Weights of a small GPT-style language model, trained from scratch on English Wikipedia: rotary positions, 626M tokens.
Each number is 128 + 32 x the weight over its row's rms, rounded and kept within 0 to 255. Layers, rows and columns count from 0. Numbers have three digits each. The size before them is the row's rms in percent of the matrix's.

# layer 5 MLP up, 1152x384, rms 0.0444, rows 499-643, columns 96-191
074:089112155088163090080115149120124141133181120127164106146139069152183157127131076101130066156093180135147130134098129080134128151145137121107222140132099180176116129096100125130169091131109070080155110117097078149091153140069085105137127176151175114134148160157160170078108084089108142159
105:141178174127140126167104143109108062128109128062167085074115115104150135171107139159117149114104171166205129075197123112110109082160140126116115112107110155118144080125116112095111156105173151156121114088176174160140128157181090105161113089086169103117089059135173177125156148094122143151
096:105154139186080147141139148123087184207098194068144118138111079194094111173141089082094151159147104125162196097096113182128079090150105153124116164096096204120088118103036122068115162137105121110092162164141108145066159137163059167080114170137161097120153119164093100098129094132124154159
097:092114163121128144096125122135108121136149129110156116159105087126177113085123117112138132116153144160109126112148085075161126105154106130159180096097138125182105141068129118140087156108175091093142119153116078160129127127134127160093103123123162110125181079164116137122075062071147120073
072:161082102153115192123129167103112109130159195147120091145163124138091176103156158122113107089087160150072116155123069159139171130149126156119110094110113072101119141121084089152067078048104093093110081184112110129133141113066140186124153147136141090097123088133088106122150162097152146105
102:096133087123106128106149073156109115178105146133133166051138082204107090174162205144080100098114146151169169175134149132087140115124158104121125078110129111133127139091136151120141147069146154174168090123141122108111135100137087149092050161097092118060123082132142066132162096083159133087
106:085133103110151116170112144093115146097074097128136116098124151137125108179078122140187183138089149145167108093189077164115139125128113138094041147077073092128192152113109050159140166068153123124156117090110158172154167128098094142132105105135114131015165171159132146107120090170132165160
101:060101192117168107117164080111059104113121136126128133134110115091100138135130107079164115130126112126160161088172185112059185135132118143111147095156121138141149088051165101115081086174132136203148070065136064118118157131110075126124092106120177139130120120205110128061137065120108169102
075:162200082159094178110117160184081129133150125165146088094148122164121130177131089142145115165097150078170155087142133171130086105139148123124104178089126150113114136102150129145134167161122096124179117109134171076142115095082063145114126093153129113172056140154147069125145061147104122128
111:106129088136151084113129165163152118184111145138094087077137139113106116117091142129087162080117154135155160121167075110139110089162102179097132093128118115091173108120090150115146147130184129100143114118165150097129090117119111152118184143150188160144071119169112123152158063063060108152
078:101027139107119125145168159095159148164088128169112108123128112156183132167098188208131129085113061113093128103150130064130112111118122116111165098094128081142139090166122090138148165176119116069157132091160074121134161164129129103145133103166133119134107087187124137104198119099085023154
077:159112158169143138163156108105135164107077169091132104153123126160056081156120043077095150183150116110158178157173171070081143138174104116115111060110161155150126158124194180108029111097157137200143119110122133117071137091092095145136099143078126123148125157174108116090122054138136148124
098:152091087163177099079104109156083088116135142114152141102075123141187116101104117142137202145166126131099111179150137149133134189138161071126123133099101080177095155127122169128118156134141070103153078117175114138131163137148091160177056132091156140105090053145136148104148160121134153119
094:127110121161106087139153171165136170061159094118130103110163105119110102134122092094122166070129101125107097197183134115132139077118154119105122158114151118095113148043131104104118068181176153179097117077144123137150164072125160127119137150065132122099109047113158216159092116142080145136
110:137169141144083174161110096122147112162167146078142169096118115171107145142125164115138105176162095104126169125194127101129056087161108214165134085117070139138139105176154148073118085097150094108074139126126189142108096080146129099106131153069197120045062101153155144165157160132152116130
104:192132111125118127123163119108133136159162140058119159060108099133172121106107145134089102112130101159116163164197118124113138053219098163119149135120103065082145181153117101073133161154143100147145156105121105153148150087154160145186159168126158104105160128168078090083165119104126149130
114:151180091213083066102114125117121131204138118135104084065141107122107143209111088116121119128101158139182117128146080103111138128128163119087182103168094138171111184136112083101102086125113118120119173091144102152169123100086055152090147104093155106071121107128107164103112124128170120181
075:124135139142097058073059086142137141093164146127059104059136116146098126121122090081097117102130166109157143136123160109117094152105146137100092151131132162138138105135161169134088132162155053142115127133148068091127120114119065172132114176087136101140044148120148075112077135168123103079
075:124159123157117140105067053177153095089091153133123146134113150168066156127111059164101097107133189104110131100117120147086080144093182124155121124061144115110152102172140193181085133123112130052218172118154102160110153128109084150069110152144141099141070150192095114113079143115104216088
084:134152091170145147160148078161140130173055126101130211088083140118100094135123141176172167145118113122148066142106113143117147115138152116114191100118157088157104098148104131076098167095147148121152174159079153101023107143145193119135089091105132147140162100147151114092092133113086144155
117:122180103111153121118151166119134087159100145130099125095146125072113154094098101174147141113088141141101147166148084072145144134143175088172149128094167085095188163140074177122103151140117109148163137103149136161154176121135135116114131102095144126084110102152174134090115122072133145139
100:139156113101104149169116125212141110143133139064109175100144148097034104129115099181155161115098163145155145180133126070048097172129136084131139103135151124149122133124145109145118115080120123137120118148156157124155155201189135112120136103123159126129133102087135103141138045161158165120
098:120122142193150118124142175133026131096109132146086166120130068124164138174145124108166146147094093114192146134193100114109181121167187117115097130129092101101110153118180102098136115106138123174145151169113100115125141158156106162175142151155081154089135162146160088129112093181088172093
108:161130148157116093095160108098108099187097117087156110139110069109177204125059102093090112083073146108092135136151115082107118139169137064112109105080090136178164128106185134063144123108127062104089138136135237098142118067144111154133106107089131087117144183103144174132158126114188086113
074:138034096120059117139131134126177140149134155107066102107178104109162100144112167159102102106138092138132167134150132083077110157193124133137131151109100134117101090139109092130092109151155128112214134162109179029069117097176147126122124128132105082138169113141095086095177068153139130126
078:180184090122151129116057149124033110109094165121132093156107147138124104197125106144149125167098188126189116179135137147148110137139174073116128127070164123138136109135165112131076116146063109168164153166153092134059128128141174129082121078143161058160131171111133153134095125110092114101
106:155126117127122149154138089141090099126078132082133148128133092123113165154131142125116077152111157245149158104166078122117139138180167178120117113117146162124159161115085132090095122096146168181121184149135137123069146129172120145097150097116121149095086144148140106102115140144131079125
109:081062138149147132180124153122131104132130097133147148140149106075144141149107068143144119136055161124174111073205149121115134100072090155161118157105084192116115155178080144063138166101095125157099129105157081151138143132177101116132078143140080125077170155143109116147135155118136135194
078:087089087098110185118150098108144127169181129149158141123154148104082163165093144202174125105079135120112092065098110107129073180099152144137132122097135129173123093131112091132157218195095118068128113105113104121138175160124100137173163091136113097143100168166196166162157195091158096112
104:078154156102125132126153120106145143115137149107160094057130129159105096099123171150108146081081150115161110106146066135098116129160148182152148081121135119150139151127106121093087093074143125145203075146117133148140174172107145189130139172130118135120088090145109125109108129232147111107
106:136088138113105110149140140118124108114114148111135118154100152126136089143101129138114117136131177180095114137138096083090107162134144118092135100170142142142193126137126153134110090086089152090161179115123132119069146086171074130122140103088162095102146130163112109102195120109094102118
091:111154143151147095154154221091119093078147114083142111123112127134054127058123186128126117142155120091121097134097186131140168143074126053115093104116162103197132131140101104122101102130120135085123102153138144106121140147089125095095120127160136081099140108127104101110132147158120182130
135:147145118129089047098160118117107122167129145136168137162100102112131156131114109117133117143132143117154104175167162107128146104143219143124145087131178137032149116135113150080096111091153142131165120129196094079100153170141150170132165155062091125121135162190103132093149204160106144162
087:107151097131086118130120116121103119170065105091101089152084133114121123150110100143165125170120156087138106069126239086124185124129134099133096157112197153155156119194152143139099110144151149139131170133140189114078143129164086163142119133051163061188101146137143099179128114098120111094
098:152124085176071113118168169152114139185161126097099109121121139190105115165130163105142099095107148092148189108122080154100137107148168128123123085043139109147147075114104134134170115146130078152165138113118150105142163178081066105102130172149085124141119090130096152137144140107125132074
095:081121164101156139169119129147130086130098087091143167102085176091110125101106151143103169104152140136122149155149148098101179142060127131082137124110172110139146108098129129130157181150137177118154083120158098163110100173170126113132078116073076110110112120155117097165107093128113103149
105:097143162165117193161162121103066089139104141094154134158148156084079140167084128088080062067128091152194153092112089150152202137128145147130122172178138155092176152142114115081115126086137143115157136130154103105152077161145041105155090134145106150126133089139133193188089136119159179130
093:134074118161135172120110195120122103149128125163165105164163071161175115162133154139141146131182073134193112114159193124083152077143177152063169092130122063164168130134137178155145189059151074111119085153182162147116155092165089136084121072113109110102165083156077086109150129132168082132
117:133097134134082086117089100103107138116112140134068171100075108132064144169096124085102140159081172109166145077144132112151161135107186159151108069164096139032240162109140127134117147158144150110124188135124115187119153102152121135081119147120158109093084148140136083129111130146104165117
094:151129136132108215112136124094105094135104095107069178160133066131152162211109093112098074127117148161171127115125123173151098160126191168097156143051121114160140094117120103147115182076169134150151143102169121063100125144124084110132135082179118118052173156140127186110177140140060140137
108:060155085139074129101149103100130063141084115077147118117088142196128131156143146139090120138146100117123186093157164139093104126137136122154151140123116161087159132113182141093122090121169108097146120082166098102130134113127147206132133106108201094086157163168096089065166132159173166168
100:054159124114096122128146118169124073131131119026136100103109146145078159124104157075128132107095151185108135137206109085041178161184179172069098097095083138117115130118103129100140106114118179149152142160094150109129140105097124178107127117084125084132077125202125209161131155147082126171
093:112111107149111116080201139071057055109116088104156067097065125154164126148157170139182112066109147106163171121199099159107107089099139156157116111134140172156107097093179062091099109148099106132080059141146142117081127091128090146081113057101146087159136158153093163126153104130153099133
112:140133129108103168111163141148100131117131125080145130168148086132129163255117064138113113144084098100129094092160078144094140121108144111062164118108087116130143163162141159102146095136129127162130105149120084103129178173114066148122118090116125176118127132122149096093144159148067107161
109:153109126179120083161097130110100126098124129090157184122134013144128120134134113114039149157106126119147142170152178098128151118164153166153109101131110148127155140064140115088125080168078105101112127115147135191101158120058121118104176111104110145142151100190118113154105095113145185159
097:149143171185143167148156154028096158144151153124131072135100146163076098110139069138135081111105144129153122147113086088059196130173112182130102070118164127100110122132098121119091101070104128104134068129095136157140155097107122179178153129090144076093120152143062120065201152156142119134
104:105127175149118152135185136144078117121093169081144139144081094180151076120081105149153188131125066138137118139216109121129134138180152073117118083181156148139132141156140129111064114175107111165145076112088194146142117158152156200144124120148122081133153185132180125112125083185115137105
091:102177143121108119168160148094130159098158065071133121126095130161139163151114115164137142040147110124131084156150107079093142121123111155171132144129112113187182137129147149123131039071122114102145159171106067110099144115149135155086158168162147098117133141159079155086155127156129170089
108:158127152198142140124176144124160129141108072135123090121145121192120136110107096130099153165112150134139117161170149135122159104170184142154127118170111140172136089212121114098100091156150084137141182142113123167112166169183077146087118114147130070117162088147098169123090096120092152183
104:160172153111114131143058116160103064105068085049176162069071161136130128170108136156134098075095145136170125109164180121073094180142139103152093090098123099180156130093145103109080086154182187135126118077162132181096119082161162191101073147118171083109114123132158116088130158136111156096
094:129131115194138104209142167179066101160131156150161140149117138120138145171108116105077150147135134109108110164088133105111093172142150130102159082143112106162133071139125158127121080137103110132144109137118111127126177104108090092127068134180116153088144152136127095100125121088068140117
116:110170173105100125153122157106139133113087150096097164079140132132126089124124145207113129073110178181115229153102148055068117110137145176133153100140133132137166125119067188136110191171127184124147098112150136094123084158107113132122162164085191075128123205209135105095121121144154155184
106:088121151147123121151098138171158100130102109081192131170141122111099079109114134148146174111131189157119158093143161093121078147103208128124134119137097117138174090119100132140082153114186112096144130089185137129159132135195132151129193102128157161102145164146093133133092131155160139141
088:172148108143111154134090121170122138179120153139157185116061106106086080181146155192145157174119154143148149158117130143105065146087161114148122137141175065128102080087136089113075122113164179114169081121162167165123140112151130134081123147096144147106161137116162061149133129093126162163
104:107097154168074132152180136149160155130120137150166109110142097103099102153137119122195084158075088165171170124121075063055080113189119181090180125131104084156125149173095119120145176119133102140163114109086137105114114132196139135111094053117180141133160122122095145131159116124114145091
102:074149145192119166158108124103071145091145121103178085170118143165123091151095083086105175162148087116158179122121110121135169132162122122119127060116136127038098105163171059111099055158146089165189115168124133174125093122098164144129109202083151130117146083124165135119118122160127110068
156:074135141142087188128177142105090115105120082081069184094108074148092139112093142115086102098093141154175158145101164081108139118159171189079174165143129128137130139111149154141135120149140140152141116094128135130176138162101083145082103085113174093129170151107116107077153121100109169099
097:102100142098150085101099068138163082073136090082201102126173151155111136101121145111152093081081131162099089179174104109077166125144152190123062088089105087168134145090158121095140098127176154147178183126131108132144173166124105127167132115079102124119075109157140205136135112118089105149
120:167085096113093166135103101127120085191114113092159099141153135109060048099027148085132110065127142135102157134157108169081107119158151127043126114109050127078120104128137144112121133148116146137130105072215164145117136106196086099108137133129086146106152141200154159109151167105108100191
118:166155099167061132123120153129142088129094049119142214079140099126075154157101153090100121053062182193104095102183201139071123161156106083121159083088096094152115096121138127096094071110081124081145139089130134146113092131118111217162112144092138081095132141166151092120076113092028148199
107:110130103152071175093140157152135135202156122133130127163119062150094163119076084121114112127122144094162163075143099168113093177101151148147139110149085097189104127069119133118043154129120164092158138117118174084084209208089125169085134131139141113122134119141123105162167096155140136094
101:048118125096140155159128105183109077094088121061212180087110129099120135077083126148090137054129174133163130069188133109106130137182145092135143072184081058140139139087128178123132140122109166138147147162123146079157119116148132162134159160135094125103103148163148136155146117072118160159
076:184162087165085109087151077168153125100080177125089182103115108118153130109099095115136105089116156150152108166142083122090118167132175135098176101101122188085176099071156136139077095101128163188103186115144163059107122093147139178133129109122193118143109158178158101158111141033083189124
107:096096096130166120159063107092102098122116108069094123125101097115166078167052125128089090136128139165145137121143103105150154156134198129117135118110037134111108076116147222141135174113161107193158179181124126139149108100148113162092110072162064130110134154122182123092090138073046126180
107:142144101124098174136124136097140113160114092127151123108134067161144122174094109083080072096085139122104148119156167157098148103109091137082143171172120153098099193148125108108113096171154071184158099068137145201161199193101116104169130125094137095131170097126127164094100135114058135149
090:142164117090131173106161112230071125145122144124080198073145021103100154114127139136141173150093127161104090084154097113159111134120187101111112159095120095103136094123130178154108214079154132071168158156141132092110110122182092151125101107101091119137146127139143113160155136135095095148
095:176147118119168080190214097164081150136106090144126153120099101121157125118134159132160156139094125174132160105131111175107195145118163188124129109125071090120158098136145168097114154203161180165081215112136124098077105123117114164146131148137116145133091121134150079142162109139079148138
104:117153063155127120134122158132105168165147093130122121172140146144128173143119135131117055130071096145138190092177156159148134161132122168148113146090042099114124117148108097077145106105137105129150150149147160172112133150136135120100183106127095112030126068152069124151137098069072120134
107:165159168106153173145121071112146142177139089104124167110148116078109114127092133181132105109136137196164147122145152121141132103158111132114118134161168120101109096110157163061030140102092101163151139126155078122138141109179138159167159133043131075073095091130099149106147115089062202112
084:148104168114129147104150127132140085100143095159114157057178080093083134125137111146144153109127142112158126082111142098120152147126179086157182099086093195146143098153131169146067131187149112115126134186106073169093112135159124164124168117128160113133153105181163113142136093148063167102
097:123075127168118154138128066062109129202123046110111179084151108152152098134124134186117169081132048181162212102105136084072124117154171116181137044144113139149095100116110084128114150146074176160155123112144151194118082135137164131090192118094167131094133162134207126128130151135157106097
111:094109175113105130092128046149115129079100072111117103110090091135113113171102142122149108090120133135180182040115193156111190156155151099109154159126085185091120101126136137095114131157102127120179142108165126131090188186128097127119182183115142101085135060108190128112183175098134105057
102:155087084116088132167190082114043168135146141127084145156132124104166180165137096120141149106105133190159117148147162084063119150153120187128100090098130110115126106155045140079130138157139178150202171096147122138118092106047146159095155118174117154093125075173139144108162100093107148104
081:133116099203080182143066158107099134128113082145156074146041111174103110176146107112142119171135148135173121099112146139068099123156138128102115144042154127125118114157112105134145091104107114061167143147119100142050117169182161096114196099132128125128124171149169130091144028125153105118
094:127118188146134127131110111153108098185084105119189144122118132154114082176117156132141129163144135113183132092157112118031177138138149151120106126167095156145155132156111098144075102015132127108112121087104159112116125132169036147066039157114143110120130112137147142150150122147173141150
102:123111095171117101139154097134115119109147174083155113125127154130088071106080095122143131141138108157111144048116131071063157084131160089123091076105100102168195131140117176120130109170110145101148105142146163152127107119130151105135133125173134117076094146203136129158097098176111117154
098:130128162118187101177133138166126164125105122138086149132149139096121110142125186113145126100095078105203121123124164134126093141086213118132169045146164129119134109122051096070165102145144177123214102153202140144139123145149126130138158169151159154104084146176163141182174103075144142169
090:170134125121122161074092120164119120169137107102083142087052102171118113105155155132110159110146121121098189121142141136127086164104178133140121133112127129167141082156125168094160120132166151175114133138149113164090157169154106139046060103117156134163117136151164151107140148168111126071
098:138081141124095102130159132125112069163124152070149088119091148126092133131061142105158150141131124126138111128166143083092108125101132078118108118104106083182135124195082194130084128152171122146177090068171124147143150129144074126198160157156135131123132136139132144126139080146064109109
093:069162120139152125129111157193093089101096094093177114157137115104133160133131194136211086103118105126114075087129185093067137134186122153125121098072069087153190156107167125103138150152169097167125163071145079133136151081140131150151136067092169120096089029148168081120144058170172177095
104:141122138217152161150132173109123143147064055136133170074118144136115140208101125126129140164145111112149084145124145077020124153140224176080133137076106072096135103138090137109107172113161163129122109122144173149138102109099080139144140065165208155117147121091120074109118054074106192116
101:147124061117141107127171161150083110093124164106138089108135071087127066177091143125093134098156096132121131121138156093089116088194149188105094134148108123110100113135144088140148143178162167177152137120208138148186145062153193164115122090139156093146136089128136122129133184120115097137
097:161142142122122119118144081170132145152146125087186210058118120135116140138084190168162127158123086120139114151148172104099207114144088083157152136107095105083121206114143143083159182092108142151172100157121084109146132144194086127147076151066134104107158135146124150119167118097095093118
072:144088130124087112096070115149143109127138159132138163136148097172128111162129109145072144142140165176166135149103093130120107165110115134104147133136110112133097137116109146109066060065131124156156109196141171080071141098137165102084103117107139110145151135136117165136117099087187179094
100:136048106181127121073162115153132095129101137100136160158127133086071119175116102152151207114159167165171157056128179132145168118168083144143150150128141084113125143116128126092109186133106153147159103116081155106160109143145133128142165141149085136084203099131114134126103160136106179105
098:008136171122067130162079129126044084088176188137191162117170190167110112096121123130165139101117109193167125165181170073132192090159187085117139079162152120104213102112129132122151110131141136176145110169187084137146082196131091125123110165158154132119166112171132140154110095144113095109
096:105082123170101102199135108164152122160095159155124160112064104138143127116117072116079094180086103136094178160119155146087130138137109151131182103113063123139189076139061177103097107157085119124132158133113163098067084171110058137134142180060169160082090062144118115088115080100038154227
114:134122154188125144166122124141116148165102169151135126127113099186123168188129112139100105118089150086135137061143091164094107113108148117085134129106123226100150181161124105133140124121116139119190120066080138121167112151091141143153170100114131092117123144116155076115093127144147175179
086:155129074143147170120095128153123086101132072079115126149091143136118139129133132149111131101022104102116161106167137148129125185096154112100085131106140102104087139112094130155080151120146124080126149122113148158127137151168130162102128093119088097097069149111080057145134098185109127177
099:078134092113107072115099129116086166153109086114080116124093134133110145132098159138143114143103131115134079124116078133099124132119155148130093064020160111045139103089159045077134119117145085136139118112153093118082122103117128122181092148121132111087161118180201120103149093101127123163
101:188149177161101070081124114132125161152135138126119115118086174147082089162120110107102116117111130201179178144116101137131105093125123062130135121131143159149113045133158124093103115090182076156135110159120166158091134121145101110123132112108145177088096142125037132105182168178121138146
101:127087162160137219091139133112160112070144057142124102117125071138107031150078078097155156106151092123185147119130147156126182135131142140140113079097119142038140098166142136089112162129133134135069166129109081107104070142094154126159104174135132109081132073181117121140103095137099137140
114:163184106165113137179107131148052134187070138108188146120094150143058136113128077068118071122079104124089075127150147069125168126088163143099061135160165127144189118142118082126062116110063110098117133038109055177141112132164117139138138114150087072078110095158071140152093148141119158155
094:129111129158129216210102077148122129147060130143150136127147150164078176134112106122137134132082176122125107165143138149094143133145146204131112118090109117102117152181105162125107118153154164152057129145093104105097063151109150126141097067133129099087118122123098126162095090102089156185
092:102158070132137112151118149098133054151116081120164073136119047120093122150147127118090114105123184112171166067166163178113149108184108156151021121128155130131105156139176078121107087142142137114074179156103135115105113108189115119102113132102175140148048115136127124107147134211107159066
098:124167133123148131168144109144083099156158074064124144121048058109098137190134097096164099117126136110163188101127224135139141173107103164109125073160130120121195085082106135136150144134104086053125151122161088130127107137110177187116115183139130072149067152122099131147123136096144127183
096:042149122196125154136153094154119154081133126136125104141097157080085164125101161126185067148118152088113121123122141124156169199155138181126175121125158179141169129201111133132108054143186116147159140152165109099053114105120134107187121171113115115127171176147135151121140044135057139166
128:113149172150132092112131138154121153146119133090169117119180112149133149141111138104080192107121104118204121150123141111081120096113163134107108078101109064104111121119170098079077109129170096135095088137175069144070147074181097193151140110033150114137111164149078104116164119151158166104
086:166143154101087093127124109116150122159129093129109144155161104160107179152104179161182131104051103114107116166112098140113084139152124200119100113103160140110147092140050126143126158114203141081113125122117114143152186138082165139160103177104109054128137131148096144125123123143127112147
100:119119181134121151082134163104141124227119151125159118135117058135115131133121140135197091161074135179118122091141053122125118116157104119180053150065140130087124140071071143123163129120135086099121134091143159113155145138117052143158140105126171152112078133130133127056175160128116142123
106:100071174129130125149080085135146080132057130139167136126050128138077125105091175177114060112160118114086172137159158076114152136123114178086096113156121124111152138131135115122156094129098138077130068135125127106095147123102120161065141120102174041143115121161104157175129172157159148110
097:082155144101168114152143147192118109106115154107117147130085143133094137126109133164090155080089111181175145076152130099108170109152117124152099115129122118117140132070141107102144172069044134106210103148106119148117085184123095118135090174165104109135125123110065109111105062105135108044
120:082123180132122154111115137207097058101088147090213117109111095080157098115092084090099130114127148137175143107171109115057147147160089157130119113010181134124133125105093145102162067073114167115195131077114085102136101086169109151147101128140147053112150149147082108137155085143086171122
102:106168145072119143151151104128125110136106092090106151178100179140158145183086146115077120158049086159128163127144087129121077125090128171113174086062155149151101103115097099078086103094078133105105161141138145192101088048122174169086107125116184166078135145143085165156096096076076190160
097:108110111105103131148137145062105123141108145130049127118135111110077166114136137135171059106076153176215134135173137133129100141141157127097163111072159084095137123125108127111066133161066184110147175157142145128100163112103152163141088118086142067136128150218183126096153120139143106143
093:103139079173111107116094150171106124134110073060145122098102092149082132129102129119178097127153150128102046092167170114140081143135132133130148142151125109171146078188148159127106165155199103116103186102114069138079155065128069163160080110089140087113115141118159113129122119164073136157
104:102125130081101139104116088123099141159098111100076125144052133158133155155151090147174155152137111196154117154133184132053114119148148104128131142089162140128123190151145155114076107132129165167150110075127108115076145145119067109089129121156138123077254208159136170080076050139129143154
118:164125159194143121126082095129127144135086130117139139139130096112104123166140064110122134129155150090171108109150149137113115128154150092094119051101130143095130129121127144133127063151111138141144084096130067122081127148124117117120118119094141103052134131128132151161161101161147167164
095:128128135152052136101131100097049136098127166082128133106073070134028104106147098086155086163138132103164187145171168139102099094094133137130121138159101088126185106151079168150117134118155164096204119089131079139091164161135080103111075140110103106106113221148129147069108107160093135157
108:089074073194158105164119132169130154150118090098134123158154129169123133180126095086137127125118080124116151151237140148126146155092145126153110146103114159120109141153133110065105142106139177114103111142106132193123161125127068168114062134133117079037080083152134156138099112092082135133
112:132126074093057146113168107100108168138160117134123107137094103147118145191128107095158086162083153126093155139134151140099167172110144150116098130112168166123136056104152130070063160152137125156177126098178163142094108146075057107122086144162159110047119132126124132138132122098152147191
094:152077084178128078168163144112167169135134088122110080128123055153180150127114094141173125122132167054136129192122084152122137194124116142098145147137111167121176060120148104077130170155168085120155119136153144088082129105138097169048098170101153105122194110097175088070100127150075140135
105:085124102105105094092163121115160111149041179128075132064125094136119153145157104119155087149102180137146116122106167092138108134149174161104183128106156142095159048149096140073105147145165107137160130109182100113151150188082058155145092120121154114119139108182145141159130164082101153152
098:059137141175053164164127115195142042143117104129199154143081125074117156152045094111109109096116147179134173153136127175012106155168158185131098142198096127132133129107092112121150172091184088097090131180094108144071102102163136163097144094112159119111110108161112120109191173193092145145
102:111142130114065149148162100108142104102096107080098090145096132164105153153093072140150087125054102165116129127166123153126136113106125184176097114103111170118179104149167111099130069150141151171174122091116129105057117138092090114111100131113140107138128086101185133090115058119137127086
109:140149100090129147125166099113120105107023058112092087141153166172065082123113111131166191103093142123147123109209132140089075109079165125118153109104102111092213091137069153089140141119144135146130173132191160181108163200116115131109153128178098152020140133137132104125165103104151157175
109:039132166167116131223166142121141176164117063114108130088095121110154131198117144152111145143154116127135138140096213153137146130098090140131075132128120146066158143131121118154126133146074175082098104152140130151110105224100121124145152086154162144090144125195106126109222114111146182122
113:128118178129115150144113111112132123159133115152126195125159056074164147115131098089089114096113124148186133119114152106148148069111114103068174144139115096158095128093123100143073101172112132176133123161136154170123109158122048165129118181098127126120112067118123107102146150094105178111
109:098143143090170090101093148137054082115144138118130138147058109158119191105122154074162150103131147144143122089163106100161210119086138113136057103141190129106173070101154100111059091134112116115177148115152122083081171146124090141204098127115153122174101069141202076132154145087132065155
104:088210140070122140152082136136092141107134099079127110138107090171117097168138126172144154106116124172131167112145121097036102171149123128081145080061185131185126062047095111105099131074169186117127099148232135149111147191131139174119137106076168111099148074130162154119158113113163163097
099:137144097122162122145075136172117111148140130126128148191120135186121063201143095168100138153138122127155153105119092103124159103124083153103115075069150101149123111120108101135150123102057142117207175176204186152091155132121130157030094101109126121109112107127175113028152128097149160140
100:151152078163114181172110141213126119184124062111154153166133112063103122124083177138084172113100121097109088136121102186122114112156120131111089128092110176132120097118072106112090178070147083070129131150147097169113102108094098116161113105116129080097122120131106175128111133094126165133
100:139129153148143171099183148175104119164144127094153131104153083084100142157046146132116129080128120107080091122162130123089171159155179156140161166141089129170170146077142126135163172131133111161091129112122116122093096112132113122111137109144154124094108103179150078130120136105036172098
112:060110146137086128115202115148141103133098121091070127141131115109120156107109091125108133165152100172132121126125118067118071129113128186100127080118116123149175107125103156122119091143101059104172117130194133123095142136100147194075134147095144137121178164218083084108086150101104168189
111:167098076146111134132100135073113064192076134149119121200125107172142170128126083148105135143162116086126099080196139137144089129199135118110139145146146107094189157099165110143137149141183103146122162111172108116125152152090127112127136075066114107125101093153163140081065159123131100136
074:112099101146145104126131130114137070161171113141099086143092134128102174095144172153116162152115131102152154084136127108112125179142100117128062109142071120187131083071099125144151115064161097125127168119139103148116129158134126103099140125114155147140112114128117083077118111164129124067
121:116114208160065099144157084100142077099121137051090118125154157102144051115117136170184122110126125109084098170144098105125093084068157120095144118116115085141228138097131131159125081093109093150177176105173128135086130170100148142137147151116180141117155162175172104100184155089135143136
105:163176137123116236116141145112133163119078094135103113120086069159161088181116134141148046134124129102172111087181146111131094138128195088141148040071150104148149076147135094097134093111088132185121179163158136114112165132154125138125113129153147106074090145088139101140139137097145129121
078:058079183104178137109194114095110156182114069125104145064121109111054092127111120076195149157131146131143174127169196059120111180129134118079154081147096156176165145065140138144142164209113101154192129082128127095126077185160018128151141177131074142106137161180176134161170078129129060126
105:094065168168093130153096113099121119156120115117094130086133107135093128148138136093132083151117096076120206120165139132109121087081104121143088109153138140104107151070126124098078056150153127156135100133134096177096162127091087121111121119102133096101118122112093116092121087128090181124
105:131110127113168122139123102103117089104128118119102140084070116161139093125132157147106105105116158102187106159107128150135117175187122099120103121174100168137177114091120053053138074122117209186118163089131190143076142151080125166110108119077153125129175112138162144101139192127108152148
104:118109051153137140144139111087118085143116139145208108122157119157108084169126141115145093124170080119181135159143126107143079151186135148137105049118047148152067119059126121064161159192105132111107143129170078138112129074106123159147102074104147108118070123188150119122076101091058151182
077:133135026126098148148114129116086169130086169104179121111074110109133100100136165166142201045131105123109142115144140113113125107124133108107076157140130151126100099133158125141116126123183147158131125108153124124076153106133143119130089123126146104173151177133132104090100137130101132166
091:104115175094106149084131057055048104123088071112166109095095070148114193154115141121108035111139155136126158095146172137109131103127131137142181167180074108128144161100125071077156189144121131101139145079168161137164133133142139143168093116199083150129147137117100175123143158114157188095
103:108112144127152156096098122090103103131114093038082107167097175209064174148131178118122124159119089126184169104154084127089084126154096158104095163105073080075123124140120116118175121152161093115130151117156130091155133106156090160147181134114189104104191144122117221135074173152084165144
097:107152149103104131074158239119028174153163085153055126121083066169115088116144147186143135108048190170158070135142153080098106162185088155145181145138141159131107099142098165101133134127131079061169113099111080094157154180074091158124132169131158125133163171124151171128160108169128118093
106:109135071127117100124130175089107135223124118109130124190117084194107165106171143169123152116162129134100152110128175125122116132153115175139134070149114140154137118158144075120082141129181082130118138129130150169159147128093150133110119137093084089096172121102139155139133139124079137100
118:085145153113179096120074123148125129141096129097116094112113067068112134174099125162111097118091162115156095115171065048088119110215103111132165127173188098104117139083090095027117132116166101135122146109108085138156122107139133187166112053085124128111098135122139093146110145189138107102
110:099138148165107123121113132197105060121099155100113191198090108111113109156110135122091090149076187165165090130176104159117069185118190123109203063090074140093128121154129126099119127087144122155099114121104163140155127169130114172040097096154148140105180142132102133102107100084091136120
099:138140088133094171209136193097104125145095138127116139151125123160099090193140098158217121137099113119168130067157133123087112097111173191099146105152079123172145122083114163102124121093125168175185169103106126137084173154077053144127096088171166140115151151136203153125161070097139138122
100:149082168100181134112149152190154087087089071128177118143141082091182096115110153112135152085141152109094172122164127111136126078122111151115133106097136147090125092170158080149086170116106177116047154131141152102142090154213132166136142148113158137108134158146196115159220117108095132185
102:059161186133135154070127116127095140129070115124105156093115112104129138117150126165199194060116159138119171088156115065126112106087160133158117123115157162087184100103136117145043138114177140159143102052118111094037161063144128122172064143136218113136092153154131099085150141122158176114
076:162103093157138154131094136132129117139134089135117123094103099239083114093120110096085183103106130082098192167122166101145139076153098162131087118117104114127136121128137139098134102139111137137168143160099117065027200069130157104105079117137138084162091106102071136066102100145112129143
098:120113109120179067151066017105155153152120104076166177144101118114111142153163153107109175086126152132183117126136130116140064149084150181165103074106139161121137127101108164098136126160118195127198143174126129143096198161091122198125088129099178131101066091143100131141145102123167138161
099:089136116211146109115106097155124126128191180104140138112100149141122169191124174087060181220102115157152092110183151105139137139128122170160155128146088134101134148117101147119111081075191082121196125162131134114117117134130061124128072094088143142056153122122161122145159085078116128134